Weights of a small GPT-style language model, trained from scratch on English Wikipedia: width 192, vocabulary 862.
Each number is 500 + 40 x the weight over its row's rms, rounded and kept within 0 to 999. Layers, rows and columns count from 0. Numbers have three digits each. The size before them is the row's rms in percent of the matrix's.

# layer 2 MLP up, 448x192, rms 0.106, rows 319-412, columns 144-191
108:550508503458528544594507552481512425538543469554496477465403485518485468542498508492469474491517420496465566521506500511442528560534455551475517
111:508550580516468506612552491392425462450484475541522542532497467569586525501527611456506466553493503472512434489529538462522566556549516532483547
092:476484454555542483446446531439492547474476512471498516519479525495506485507522482541473531447530531502529532447506483548525536601445505493470491
092:480564482462441523534498497530516488516471527509485557535535421487448472483492478435456515469542462449448513493457456467515507459559538578568508
101:519499555483510558512492542462545515518507570475533536479454469514519433496505543473479519500428539506543490529474485544460490488470604488506529
103:511443524515515499487520521515533451485562435504492533541436473455519507537511521454511485524521475496548495471469463479567465469490470474540420
096:484580557532480509507455460503543549520533509475492501500496512489573452539489552519578513539497477517437466504512528547474488443525495519566430
104:518536468489532500544539593556443511546488483486502564444517412541531518452494502494506542463534496562551489485519491381493495546409522531545495
099:512495530486460491505385490543509487501474466505424495439513473509532525525552546469509561461404566498528423492466541486578538520432436510479514
100:501573564484509458440504487543468527468405534602495489541540509502487466521538555539490565508560640473491415485513453480515508514463415484481381
103:541535498531412496581398530511526489472575463426533496523473478494535484503476449475490482497490528537541503490539521564490476499453443495467547
099:501520544494413497477528499522443502504514524529502556492475501520502448563478533495509484486472511563491511507468507465476522451523495505457479
107:542514479504494531478525469462410471452549508490486492532462497565480501499441522466426488491485586557536560484557409425530551503509507457475427
092:498487511442526521518482497515496465453468536422520494432496569564460513491494542519513456476538574539409498474511515444484599539555505485449508
098:500480471533481436501514544472445497524472513466609481575450534573464550474459477514499508523399569596501552574480518423487597473477533553559581
094:489519488530446464463487543498546530441486438547495471497469432517470468525396539529547390485514486506477484506545481572509456481569512487554516
102:476458480477506501504510478481445486484482467511504450539538527616471526515485473558484493450517510462526510488500513567407576457448486463448537
100:508494507442502464527495502495470486508489594483514553521449544524479462587553511442488605464473428506462439537455456496525542461446491507504454
101:568479415537507499554449643477510501495511466475483470475476495434467532554517555482564540464517523547502510518535426499488580540490464518450493
105:549489473506518521507486463493535570542526491450504487594557559499504471489487490524482476503517469468545499433480536482564505444539510489467574
100:472428563517433446535553514539509512463535437515530486453601512425465478482468523489513445498473480504486546450505475475510494536482469543526447
099:523565449518502520482447494501539556511523561471487548464446472476511518478506484502554513532521463473436432437422567524454610511548486547566481
098:425523563445499520521505494488558529608453516520547480528521462514548501492483417594471511437513537453489511564492481487457472492510441460507490
092:484520443496514491530549486497550469447482434418507526527460474515542462486465531492457515537506509496513450485520469487570528498510445557496451
095:496506580412492496556500462453518456541487534504458390498482516479506530471552458514499527489413529461480530486490479524421532533520491431515552
094:471471454443464543552507490541499549530451522452550520486475517479471496530532496428520458515466481427450508440450496389515424399489471522569436
098:528455596575471464534489566474530472483450543606504424518554471485506540548489475482477473496468516513547446499480505559487525504476473470505499
101:568469605492456503500547460507500546530441524539474476471527518448487468409481465477542552491503506567491492560492503509507483501439411478503456
091:426450511578502541520574452502528498483432458438554506540423533585500488530497509469488461527521596503532536506584428502490412446519523543477488
097:497522420422483510504490442492428427478470526475518547501530485519480551507534502494537484487586503527518512465500503509491622459477460513443552
092:437518452538511523530484471497529523495542500555540496540490567544571513509519542404462452467547468473497485530513502567535545453446504504507500
105:466505559469504510554505485482476510515461522497520542576489518593481534568526475463535517494516535547550505514482503515577511488498544511570516
102:469499513483462484461496456593503548458487529483470586499554505446501507491548531415482526596516553524499443512480533461428566512537547483559486
108:501531512504439486394482479480524531496483522496442558467451461452495400505512504496451580460491551505479520466457477533521574536424527469472538
101:442433477458545470532524502456473466523535503589526503445521518553541413430516501515549474451537450560471484555493514530523383500406524513560496
098:492500455485522491461463451588508513515465442516531421468517482455508543473442431512487517516491497442486483544492466471434508548523487534495534
100:501570522507535497489497528522494530544513534518580508441468463458540578554508549492528478560545549585516445417568536514494472522502491510492414
097:535472548485481501551458543457519535510545476512531467473543442448545497474522459529502548549479462542518506482470527478456579467381489546455541
095:486499453542531476445469478537507462499452537475475571534513574515437468538509462483421514490531536450472508470486499485441543517464495555514483
098:503510492513438508525438574527478624552558565450487587569502503476556523480402514469472482495497421489524539508495455510499483539442483444501491
103:439557548471484478523465474515455408476536556472437481472482495453476526455480510541504472547522523422533414498477448520429467456404555532455479
098:502455581550508483458502481544539464547462512537531485534488493496485538576538477473469490521488512451539509537483535495476555470481520546548443
099:509514504508492546527505466510530520541518566554525480479498553528558507492553567584450543501558491502488512488522573459553533534484485522490525
105:525533528471445553542461564446562519500514471496460557524482524557535477516481545482510509499519585487515477413493508512576482484532444486494494
097:516509572542462458583527537460519539487440507528466510523443519469525487492547451463454536467548507509540457392482451491542453507416466440521446
102:532482573478473507514487535554518477525533498509493544487510514507495470605483499447579510527478516531485497502461509481486476516510531502564454
097:587491580513482471568453524491515477480510531480495574547463501479465481541447503494518469479391515439518511484462567460488485465508528501497502
094:460451468512537461466531436504501544491528468462490493479528569516517517489533493484519488539571574542560514462509542546460418485497488478497482
101:586540558454527551505497483526520501486529533496451487553535530463517487460463508467428475497540505486529519580496546453475548459418468457474523
110:454533537498531565449462528446540472512540474543440451497492481513478523574592433535465477526481578413522494502492613472568543447589553482469466
098:503496527553487520462477514569501467557582502478502556449473531524520493497465557551498494451554411471605455427468509477482482429407578517558475
104:501424370408521419480496485517499459492481526453537512463507490574431532526525505494421439522484495529516547523522537543486495465485536486510558
103:434520469486494517511512481496536567506507463432515530497463514510551477515522569487564432489514440509530600503619518540497511493475509594480478
079:507530466475422508531574518558489488461537501481498568534503514479423461483464494549475404476542487498433486554470552469582498496601490552491487
100:531512556528485496579467495516534525519504541474515456511481473515464572421423494550524480522453453441484504523572568502473507550427442487509454
101:581552516454522507539475535446514466507567546488464494552515557526469497501580527504440502513543545466466538524514560528526485500502517572403525
111:488479494472513445470542453513457487538490481503522482536419567479531526506504533579503468522496570554510476571490553474525511529483489487541567
099:529537585481507462466505544504478550470500486481456499571490546518483563494457463486547488566471498496544470524441571450499520491576454473540537
103:532479545503547567461469523461558524486485489532505519436478493504489540501555506449460507487505552406458484514525542506581564445401506446522460
097:463536511526533504470535468509462517538430496531500507534549478495505531494470546586501503515540468527427551494451525501467457476529534447432490
097:516586559494474537547533482427492511514454436430512499472578483500468437453486482544508483517454498497505524451530456467532469471553432478482464
104:497504523458512474445526543507481536498515568548489491480530503437520571544506582514479494514541547474512516544496495447514570480561543454546537
094:479505516520428545491522512477492557414483500462501520441452463537573483497450440499459473461471521523465415555549494525535458526534380471486531
092:538440585515494504424445492522564485505518505466526512522551537502489521521550478579436511483507484544530494554470535465493519512436431537508529
080:436535494522486500514531504411524496531489573478404513553461542542534506535500517552538517546522573535504503437476550478461478501500533496433515
107:452484511544523468419544543518439518549442472432448476492465500517450479435474553430569485498566526370474483548521487472456366536511512552470478
109:486464501507592399464448542525522391470518537545494523563557439546438501543482520415525434527500454513480499563555521517462527494545510510479506
107:530522506448555469532498519411391501533482573532504526517512526531427453454525500460550475521577454510561486540477484490521422488419504511509503
099:463494587596474455511474541483460494534543512549399519560471450486561583486490507524502446458495526452513481460474538470540490495450468562511569
102:543512446509494492545544472436490458492528511519562567507583443540502535480570535502526526491568479549517545469476500429556482395597460469513545
104:457496512456484448407516443536510507558439409513547412498590497497528518557520498537518438496423475501507464585540510529473486427495525541556500
107:542528463487536499481567506494375499435499486444472530536441487461528502469459582487466524522530481532436604497514424480503573526554468517434497
107:494521510512393492490499460523502505541530489479466493549535526518556491535480503536408517483515564522502541526465457518427575516509502458533527
103:536473508565505478523593550526508450488572438504488430425484540527421456440511466546486567469501488487585515507512516515533470462482513514563499
096:463509536476495515492453518529568523498507477446560538427458518501512514435481504538512490515456497514425533494448528493477479495521545512564499
094:576512482479498461568586469468524495494494511559469444484502471483552434576516499537471544493463476467519434479496480529494470509525497488495513
095:481472514570525573519496530503497511467486473571486455486559492440561430557551447534514507507510484504533488517488479505533480491555557417560533
098:517461489487538480551496531511490465517555502470478483506528503555452545532505473454532498462489432465517474467554518495499452519502490500540450
105:475513495497452486483484513411531532441500482451519556530576543470557466517480589532580441494483517531510547478577490512450509531517574544525491
104:483573574481495491508512526413457561510487511468484537491495486504559483477550461550489543419463462501522491451544594523462492487523531488544534
105:566508519505588489548555461473407580493547518534566523510594451461540458495446499491508565533506491429487521554432486530544470490532485488483512
103:428484484510512522461525471471502516494460464515514473522484456499529468457521469508460486504462427493515421553518546577444537499494503462535508
094:523487482548482497475488480536490417494483517535533404523461445507463512478458544533451541501540542471531473578449604476454520480525448477481503
104:494483510514457491487517455453477448488492547421475529541561499494457523536483510453468512550470516495466498476542504535478515534458436522388493
095:537544462505489489479543493506448469558484482497478604527474474529547421509472444549419539469427542485575524463503499462496522451491474420545474
100:493572491461474520522489493433483512504576486478550472582478464477519499545503576472523527506540565498550481485503468538523473485534546493524461
100:528484495602473494492569532495501550412515450512489530555501464526490477491537550485434542503464363471524444594555471451465528504465465544527487
103:512413517503485425517453490440525491553545573515477504523507438498459418526513486490460428496534423486531516514447503533519487527456490513547554
103:503550487558594415510464503542462467521500503544445491486470477465449434548480557462517484461499496532518534481494500525539537529477592526549428
106:450450515471493508421493465485450437588507422528437532537538548532515520512474491469457461468490538500530475510444493453421502583460583437559531
092:480527543487532421490465498506433459535508499453516487579521507481464562524495483487465384496521433539517504477429439449436506531518564574517515
100:491449543487538504501489538451489585527524521490573482474438429481520482535442462528557470520488466444483532498550469454516431438534473536501538
099:501497500524452512481514509536527530481455429512495501537490604536538468505568562424520490505576468446554526451529487486503477460499570537526492
098:459539521582539489489428481513484469495520441534503455543478488463488508397525585493440463486527536434484488507475530521433453542524497532529484
# layer 2 MLP down (transposed), 448x192, rms 0.103, rows 319-412, columns 144-191
106:487495477463458532533500474490459502402522494459541433512534435550547503509538528482501512528488478504472510484547491486397485493521456514465488
110:441549524484532491450373558506526488514534519534543507568501519516498496505487457505430510541528515544448515447446495549499495533465481500513533
098:462496522496538533480512484484551543465515500506469452501467571471501535494500525497482525493498470546540543424490481439508449548481458550567477
093:471451496518529518568436483451470493536495478501478492527495474495489484533461492514475526457494543460471464473452544561490513517421517524515466
098:483514527554501606435487518491455496479506499484528481462503450585550496545459535496556437583460521403458492478494532518570448482427461443507554
103:481544501515526420465461413578518486469554550516516475443511526516497564519493549573473514511493494520432547508494485470468463533460522497492526
097:533556553530479457516537443551481502485525442534558545538505468581451508498489454533481489517591510447507499506528487528473492498468484475490437
100:461511569481500521523417515452479547530489449543555506555535526478483454513513525464540515488506542474513518443571450532419484511528509487501498
101:544582446471534521516511553440507566445553532442453474539510487572454467588455474423415499516506575499521453489496519496497442470473516526546494
101:476471470514546417498458477485507462547478498567449556534503500486495510504407414499438450525543513515485463552483460445524488464462503498488464
103:434499531432515496501493525485474449409480527535488550468520496437474456510447441491517461506495521520558539514458444529511532483439479548486509
099:504519533496473539466537483534469513504442490550523486490449444495441555445481514463495505489506416485555442529517540435400573477453500555480504
105:472506457529409450501457433505502466523485475500424514457479528495501490515507507529521453493516476414445465491501525528482513533522555508535486
090:534554493499454494488484476505581436435451497530470462464474568534501508496507474575533473433470573500459532469553462494518537497545422475459513
099:427508567426508455493484435542462520465558494455456437541474526473451510471550516520521483472525448472553541464547560494506488497514508472564536
096:563539519528527477527483515509463492445487502452541577482451537505586499518521477526460439424525557546418417497474495500532487448525530476471480
099:481526452479545479450445393471508539457490508540483528424538520473503512472479532465481505507489536518484546514440452475499543425508515562460513
101:472478471489485508455478538482488589462577479509512475521579512519446551480482529490497609555529519572464500499565552456422584535551493511497528
100:474544472438484565490445510398487478580552539541550512483510517471510527508496512486551479499552572588547473593484503541496538499427589506513544
105:542418520472457517507499526575529515498514509441428474471542491476464533491498465571472456553503510499566453536486524459548443510510551541521473
098:491504550437459547530542562525572539532486477427536552535540444479495453514483448485527562517512468494433515409556465521475506491517476487431544
101:490499461506524514517532520429498479476539542511541463580483501470476474515497514408511468518520485477406501464536577454539510555525509513448517
099:464448485491523499472488440537512566513410511538491502497514499520485504495587516453446538504440493534506475444443503521404574511442502581485491
092:508504532448501518472479508515483515436545516468515559532491463444538469517581479500505489511582439446459564543512531542502509520483529544536582
097:552532507503494512468517470552413461520474541417432504514530518549537520529429484528473474554464468529487443507491449573476437553507410471465464
094:514463424532505587561510534507593546483498486516507525559478549494525566511572485505565447481456519542493464464545469461541458459460495530426440
100:484486471437556461509524648445494499472464551558494465469509519547490420486561483501461488443484553433502468482519462551420468499562499529469537
102:523541498495500525528508548517503463445535486489454503542576424562531441557590537553468515423475473502453555488530536478537524427452453549527436
092:511448577496492437496527445510474457526497443516496490520587490520565457429528481475514477521447479449489420472438453569524462534529513512532458
098:496559499495446555420472455529507505540518487464502477464479469438482452500457477526539521525540525582498497481488570517458491454497517569420528
090:558509544499482458499499482543489518491489553495470484585504514455447551504547479503484444505437570536593514475531581504449495551486495491489553
101:457536536560510483527548494487502471526503489511475475504463592479484561516512450469466468481490437458559473552454517463500469493475585476485525
100:414425505529512500514498503492404493540484503463487550588568560458465474484495489489494489488498545428537493574437486554507417516514488581462472
107:487511475473509495489540472459472434432566517523537490379427498500500486542467464434491448511508511576483439546504514538545520517510488522571541
100:527492462521479432575490438445505450484589447476526487461487509558429444442536579471497527481447522488445521480498484478476522524508481484481468
099:500541543527479489538530508535458446550400449457429529570474552476507576562540485528566518443499476554498438555459511471566490477498497502517520
099:502497480530450505392547480457500467529500560468490473558494434499539428472501448493501488534509518521479550425512459521476479547532504492433581
099:480541462537485459419531455563505539507430533527480543470480545502545570536484519495520530515529510512513518529552500505471505512428460533438556
096:535545451497425526510485436472569511545488491550486494492526462564447541513409575485503507465532451503511505465465490501489407528447556513542522
099:434465506511508446532513530472505475513455482534437495491504479520528453534556472534510440445529508551551536516522455553549451513474529538470542
101:479495486510496533523512441514515483523517509528499522478574528548469472501475492492555495538486499492497548472508531497493468463523550503429495
096:487493436497537463486501465450545510472436434542497534483479452573528472493445471538522540463541474455537440567510513503453566494538486439511553
099:512535541451500454476471443484482509445447460571494548506504497494540514501485505460490481478527519475490550487507532508483458620529531514520516
105:476481538516489493512573430481435515502486441481457499504489504458567480495479442508481433484510510492474500518521506489502541570481496488543549
100:506469397581525493396490575460474465538483432534456432555490458519507464469501486472473521461532574444497457509455408481548484536523525478488491
099:514530562506510551515514494463541527461498404572536437457518523497561484437524546501508527488546519542499436521485445439553506469517560532531440
098:457563499531487458480568525510527518588581448501542460523488459420488470497525589464483438539525479458459493511493449477576562484536570477516502
096:510509471488477547466559518485558488476527485492559497537504526625467482577505442437528419506522513562569485537529500508477497502471476489498502
099:527567560475515468466549563463530489467455451500514498478493451534466463529506546504512488449482439487510519482465470417504449524454489478516488
109:514504472451485533454520559483421472516555429503474539565515471494485499504451543522541537572497472518531540491520491599572549512449484464491510
101:395501518444524577543458623486473492493579491490490524560457506480452552476480479477444509535455497479517465511514532551447478462563458508523531
102:575487546530588465519556439577521475457528539449456517519509532529554456406505508597489445455494455471512536503485406469426591450525564494478462
104:468520468519580526470502581492464455628480430511488442498465493493542484431563567488510398476546524569484525453550488551609504476491443483493513
083:479449382461551493469497511555535522427526542554471450492507381468519488495492435548468527485572510494467527504549552502542518492525541560496470
100:448576621459484563519541473478478483431456497497528508532582512488505563489506496467471531491500510495511455542564497490433541491458526521467462
104:495493491541533582445495548547463475483475473484521481479477546430480495531437562490524446491518443473498523584510549466564466542547531410519468
110:559492511519511483496477536528486414551551545443496494460476562445496525445489530488578543520473524522538487499469539499542530523452459551497495
100:461512450418575469512560464539535441509461549408440516495466554482517557523548533530565456523541478477478441545467490571543488501445436515513526
103:450497511521495498481466481510468462517464453510506436472478433574523431529516451491470469427454447479518480479466429500369482518530516540522450
096:520501445456500533446559559563537536514432485451540541533515486539498582439436458482528412534464468435598485466579503454572509472465460452518487
098:495431497507481444589493511561522450477548531452534470489484508448539472458478496524477468546477489594507521467492533459464457488555534530473500
101:551461477510520479495490518487498492500452536452508480426351533497506474564505527515507504461532475433464499503458476521514461469457515411503491
094:406435458497472432481498442487467555547501552518535496462476475499482449469507495482406450477495447500476514523493445505444468543439524515476536
093:481519493453517519558544494546500458431454496454521494435526478521489500520477418519569478449438483489437474442533459530459440539465563535552484
084:506562503577518513530522509488484539504474478484420492526537490519496500483508531499494524511505536501591488509489455492493497443493467515485545
103:555454511500469502570452555465490551547556505542550522542470508556476548534533491543488523518479595539438473511553564540471546470531476475471524
105:472515470543520553502469476468507512533430480479495499465588484530485492521454447454563576527526483450490520465449441581518560528478510490418536
106:382492503479440484452517512543501471502498524544499473495482480567458525445492504417525533528474556520537573483473568623477506519450493492460472
102:463492473568521465557498473505502438598420497545539531462489453424571429539543522459562558463461535543572436537430451572484520513560492561477524
103:514496487556501446507447491544401487491539490481500531499518524523504443548462470520472565471559538485494560506462471511489474507469518517527530
106:414482536469459460503476458477503537481521452474502495505535493499537514483515511501521495471500537452558480493452541546468535514537512532478502
106:468487492513497443490435530477486489558501476505443564493515485428556475494487521506501472555542438535521468471508474498459442478543469442534546
104:555487452571508455545543497512513546497530425518485480494475551505410527473535486516501451524447476536545445552557509506534568486507457496502498
103:543433491554503562504510383496486520468584504552574520472539485455522557528486565551478525522407448550512515504422454506530498446492548504518495
096:471427551441449436527514585436483460443566514510530451482556431487507493527490557458440469471528457550534472467397570532511411558487493460447517
095:525493533442467487450495510531505488502451525487519475497500416488532508491523443477482458432529453551506507445451529431489499514489499444534486
096:513434471547563491502436569475490522483428573550567461553550460469380516586531538453480474514538573507517512462477465509454513387482483435480457
099:516493514459491488496494537473576544496596466489502516467417439509527510545513504499488523506430464451481489559454547526547504510554551429454469
100:513518540472501555438521480559525534555480438570490483531506477523470483473555547542451503526518495508472508559509503456451524482533453443478479
102:474545485501466514477498371480466525524537472605449491485477534476474555481467569505500447513499462525495496496502514478480537565459471536519529
103:503460448486499510444471439571455483438558507480477507508509488483547496460462433556568528515460491524443581472448557499455531575475572504538515
102:469549522376518390563493490446512528454487365519496500525427501444487489452488525438473515525493529482500499450526421438558411475563542505430492
095:502475502494454501508526575524481473541489474517570520492491523483495518502510531510512528435496506447521510515528491492581490450426447499419430
105:482480521522438477422509513445534454478493519512547500479508523417529541474540443511580497587501465508463477466585576492497512459556475487595486
097:492522506471493517455502495530479575531497511450550553425558504554497502564471508492470513471550404519509473472458514497475520469490517493539460
101:451490465473510528466512510447529554488458513534550510449460540496487509497475518470518483468515512536501552533478497508488424554554497458523484
101:452513492535514575540513495561553509537412513514544524509495536477549491498576542483560481501560492426474431550496540454556486514476475505527489
102:447456545484573451481486539502480524511471511524516511508524455522499496523498549577536544487485469484468490478451467489514500510495411455507483
101:569517527440469523518571481510592498468480444532493565530508505576514450509506455531529514407582517547455493444531519368498456451485508528512479
106:489496521456483556435531521396465530488488541561439537522530515515520526490457496575448464522510501567572522492481440498549497602537478507487522
093:504532512523527510518497559548516513499530521483549455499464525522540515523475558502466491486536532478492552521537444536535499491581465502474575
099:489511547509446522431564544514465439477456459426502503427457456477545517548440467435528515518460490458501447514494434431480509459493478452440440
098:517507425565524543526450492487575488465487556504472530513462502451516549536524494592519525454541511495611513515498486469556501556525561478502473
100:510465513479492451441508550516460517497551493540453467548466540419558451543511473536529469433430494464551418558491546546426504446459593487519468
# layer 2 MLP gate, 448x192, rms 0.116, rows 320-413, columns 144-191
105:511555555475436514452534406488495480523502499476472502537512473448539533492501566511509534558516523472512482372520466446516522545472540460587511
097:522489510475385535508516492513484542479538535456469478539508564470514483441508445465553551577536476465460445504463492519445493506447474567505457
088:494499568547510544531479511500492454497539439536510459549590538470570499593497485484489492512511520468523484522603587517525473501453514528420535
102:482435490470482588537483507428549535452494454475509429489544509449551532494573473495475533469522486463452496521528480539420485554520491512533504
097:550498467563508445440502541542534492451506511497482504502436487515436420457449590488562597503523466430528453550537498497496496483528485531448522
101:492544533571516519548487494436500442507513483466548471511517423448524505506475482550489493537472526523502449469470482531541519554538530564500535
107:487452473557422552545478454483475581455535486480514474509496458440492538511497541531537546573451526492358454451582522487483467470478508493487475
100:413454495520587487468486507510483484503546485567534495534509413472520480551490543483561480488549454407493509507509475486513463483544525523548441
099:486453456544510480482499471429536458503513463527622500529447499492438512521566493559500505550485525569477491451593490547542496554548502547480468
106:378444515501458489495497390508494469488503476487546480423459482453485440493549468461491504469513507512466444506496544538452460544473534567500506
094:468518463551406510524518505502518482514417532551485553495561522540458447523575503522511576464558488503492495519532492564473430592482472520476463
101:494511540455511508519476452480516426483532526472540417514495545442510426468555491473465480561455382459431437559547546506455511525508547469509549
088:500560551547522479502495490494470422509572502463641475539549503534509525541476521436502472532514581496473495438454547476563540505540541512539493
097:542516446441487522479469462481557486522532488442537527563478520491524516495530404519508525536440477527545507472473498528477549461524507530532523
094:517493524524484543457437513525511472497467500565467625536521471532543502508497444441515506519508476497487440536493567523514523546423474464519472
097:476453453460489487526478392518538504552487555451500492442486469524503542522547483520505485494495513603430459451484516433507477560471534518586482
105:446452484453442550451428425545539532529528510503522421549531511503533513473487568463574475553554439462460528539527539515490483549498552507550494
103:506520546527477501396533510498449507438492579516431567536492483550538497551494521490472524505620503489511439494472535468566483531557481482456448
100:511470471438482469517416485527495483466492446503455459485493403476511459468511487530501512465557469522419449491490497506512424550516529482588493
101:491536456540572556546519412521478553555537528508483498585480498491489530511484515483495538509577561541521488508434569485501418519376490435511550
091:527502519518485497469549502475474488474507541512583445498484534537563494472593529543469503487578533504540454419547576512495534547468501531561483
103:496498537551412495454489450446480452503480473484496531559513490480541468466506547502484555522467534496497411470544442495463537581485522491524443
099:519503463500541526503523511455503470550605496538519500468532513477477508573405467418470473505586453464493533511562475514569515519477557472475479
095:505418550426512498506503491493462452491503521535494532397487540487516456360496493530443443513553552493502490487417525498496514532526484439523572
096:500538506521568564507455544536469484518492416472543502555456445453509507472480493454536454518535489510438542465462501574541518514516472537492507
100:537514531426477532533562475457497507524491454491521519541501508506509461438500511439491530472463509428511502550470487558571465474532535467476513
094:539508426527459408468470476497397433550481469507427554606526493459481500448545509450502480496574497532559517490481561500504508523473496420511479
089:482473509515466513453494498523415505521454528496451589511489563492532508485490466464501542556493505409461528535495496456476504469499521453503463
089:469554479545450551484481594507562414493507523555482469526524559516510564467539466536502502552507574479474447535614535488468490494503499541483521
092:520531531470527504576513465432464481520461453547457566589522503478490481447519506416542476537516537512470540505529470439539555496588504450484465
100:468516520509464478438504475526514489410518513487556408485523447497450517443503476510522554536481474499483503495493525597543545510509478507501449
108:401459518491411496450463426501479484481523545465566461481531529461484499514533544472476456598521555589418465425509477565496502580495575418505498
114:459453516488525495538595522554453537462497449457540513438447463481562517481433604498537466531456556516531506448484588448497454445510524514560489
104:500493475488481530510504461460529489454480526504486467446500513452527509458506527395524479529475516458468509440539502525431478496485469563463402
103:514477546481520533454443425548552519541541523521555464447440428492503451489484521456484526537529499405455469504509560508505469501521507482538508
096:496495444418557466468514420476507484530504501446479397473458515461518448444552438542534538490477481488518469519472534482528555507493580546546550
103:455523491509484508564435479498496456488574567467471497520505490482499548521527614442513497523568538545434519423450496535468486480525465511488468
102:485445523534475490523476490457584511600560477504482458543514499458510526474430432560545543519548553508516533477563493563544566546538443455485528
099:440491453562493452524478434447483449449480481590479518481532452470476456433516463492454492506492457472496465507469538501514444543414470535560477
098:489548487501553524535576422451451506485405520533500555505425528504495447521497511487493509463446487481548410515499479446534471502533506522549481
095:413514505484468515551454475492490459493559557447504407508526461450467485492447536441540518577533563512567498476547543490487416473528487512514522
100:523576443481543522496490430506544391610487467576491573520529500490499493514553513447428498485522509512509530545467575518538549481527462472493487
095:461473506457561521507444564522514465529559513501472511503525458527389508498470461537498455476523419462488450471444480430535501584440494436468524
100:480561497520514546443532455469486488488527478537553507471476511460524478496438479517479524467554466518482483567509564541552549497441472432424523
101:506506487450450556476560541380487480532567460517482556520471562511475434517425505502517488555472468523466503555445451503527525502481588525545544
099:404501458536503545542548518444532419501493461525489581460497518527476532490474472515464587448495465538487514480427475516554414489506466478533533
092:486488473556532438410571445497484456457463433493572471579437549560454485505479486560470491475516577506435464526523441549536478555498470526437470
100:490624522519554571484570529483486456524526478476517488465470471454491466474490535503528538519583433525501486486496520465530477515479466534517483
118:538464486554542545549480449456526483444433445495539475480445479456489453427505494518478470498502521551461429455486490539550454522462491509602472
103:563479508526488502524419397464476474414494531429506442533521557448479551470495499529524523549440509521435501519528516536488515462478451578479477
103:444514477508394509449534514480464497448476429540499489513460558518541495486477479487543494560591492516477497472423495493494489611545495525466515
106:440460456473490548458492439465492401477445454468512471531489492470504456539501436570516523562488486449503480612466550506481499533462484497461561
080:534521506434565489520526525513538541545557428505491573493481489474512470487479497466430481511458514501440531515409447509510509448452564512554485
099:403497515520519472489427501526536438486499552540580474428414458493530444490518523514427543492442519498484505518500531513438471513516532506480532
098:480501461469561534497449498518435440507538481483505464493559551523518513523538598454484471542493456477486472532520525467499464544515519471535537
105:493485566502520505436444533410490504491460511405520410533489504508484534523514477561471461546442517485408539558487457510424497492499532513465509
114:488542481511474557510490440466477476467535448507488425481532440476543553462510438532479456485470519555358531470493494584447506496469497536534490
098:502514584465537548493515498551518494563433445537599507517482477544488512506448504550489457485517475484451459536454523482550452561514477510579482
096:464516465528505539494434515457517473472464488543520545516478539496518469524499508558498567534480410463489521530535458505488483582542524417449525
096:489456533520460509483478448525523546470475562470524529460470556482541531505494457505418575515539470523447508575599536577498493552585515535502543
098:498493580413504526505430492479515548496492477518530506552543450538536489509471545528548471515569411490518491449489479530496477493483524437549467
092:497508513472472516413491458460478535460551492479544468553490531486551517485427541440587501559545491536517598471506510538539509463479427448486513
094:541543459506449491498539509523526482479499535435523540523493497506573493474451531487513571388584506557482493598490488528553537501509591433433500
083:550423523524494495508446518461455518482525561517513548542530566470453506536490411487523608505550556512420446522477523555581520548435482499526526
106:527460494527427558402488524437426529493483459418460546530475520484434448574489463436522502512542460485403486475454440507487506523492512559460521
107:483540530517421535487433540472528509478523498436524434487499531445448510483476496463475471546488571540445459459515516509455465506477478548565477
111:497539504463492497442536525480526551548500433493488574502592465468546512486486530506509524488584480454431503499482461502561498515551539476598470
108:447458466483452535493487493469495478489450433486548490588517505472519540478492478454529467539507480514482482493450534557466442557513535562552536
103:448512479486487527506518546479516444524506553525503528553465434527475499550488513534501412536513467420432506518531464516486444574538480544449500
104:523494468439496495450503511453456493508527447463520466544459604481490532480498409498517554479517483485416505490488537470479498512522533489520500
106:465489526495534453497510513394488438456511500564506448506507465515455512464499583511433469579432542529482444480513486456488466470512477565549506
104:480540575620535531519555509495424536488516520510546520514532507507541510517615471557514541527535507519497449478515495529456481432483495490485536
106:467480543548475510488474497455489496560518469495536559568593510535450568561505504499493528533445494447552508495515473437451488504461490446514497
092:463530520501446502523512491522480468531490531515536477511495466438522466495499474425466520486431567538438550505531561492526454503602486478498449
095:497507594538384479526468474489555518511533554551474551511584534529508533507477555469476503590531511606473460537479512496501507541419513569433537
093:512545480571500495463531548498528510582487508452520474474513472502454546497546497394441452503478569504492485477494470535496469486458507430493496
093:453489495485487474484496429512550477471532512545559434487509406501529435558538489461570444578450480483559480576491532492494520532541466495561527
100:462509494506501534482499510489445534507510488398563480427495453450529515509474508458553506520506529478503517469539467546455404473514520469564473
104:584457510474476502505499523451479480510596433501451587477502488462465495487570413527463507457518466474516456516511550486515532484554516449562544
101:447462470543492482513469459488469495462460470468526489579511470475514460435465454505531503550516452464502480505484502537515484517521572530529519
107:473459494538513580524479499432532523536473432482437529458553571492475437517512404510526458516561492466454476525512564438486470523485557509533565
097:453521531541494471530534432550461472485501469561575481529490499472503497537471504533449505493546445515446516529542457526412520490490502503424492
101:463472495516468501534547489469500516584491499510498484517504471491494510455564480470518529535462541454509552539549549445555416502460511494477552
095:489466502544550551517482545536514533505524546499532542529531493529489480464532545520474483527523550515435480583500543500480500513469473487446518
100:466486545458536446437488543461488426531542473567450459522526548429470521535506495536460494597520549576520508540443548485545474523482466510500551
103:611474520502527523542568518466452501543532517482438468441456429474507519516515444515478543541492504537513534474501449496487487472463482414520492
102:541556480457448585489505431473496392475420523519509456509546469554494540461480446480422528506559509535526530454541534465528582492515468431503510
106:544488466460529585533570488456469523520528454564530563513514495490456473462541522537488472472489537479450512441572443430510424441518498492547473
099:483505470472501517485418526486441496483549464519554458506463479487432541465450481487483452535502482558406488493541513564574472508524527483419505
093:509544528520463466435482555517455531483569477395465491535485459476460557513506510438545496484564497500514472508466497545495447501406488510434472
095:469432506546477510575432479440490535499541517487520494566492497452451565501507487455515475566520486540487524428481495509439589469536506494447535
096:495386524503526577461477481484542457507468506436517474438483467510470457537441506502439506519474530472485375494453486513530490616444434502545460
106:504498564472511459462426516488450499566583528471471528508419464500504545516433534495533502541527513521410551488519572492492538571493512515455526
092:430531472577439534502548494519410435524509551525474477578501476553504477546511446441499452530480537517457514576488507549404515477565559490496527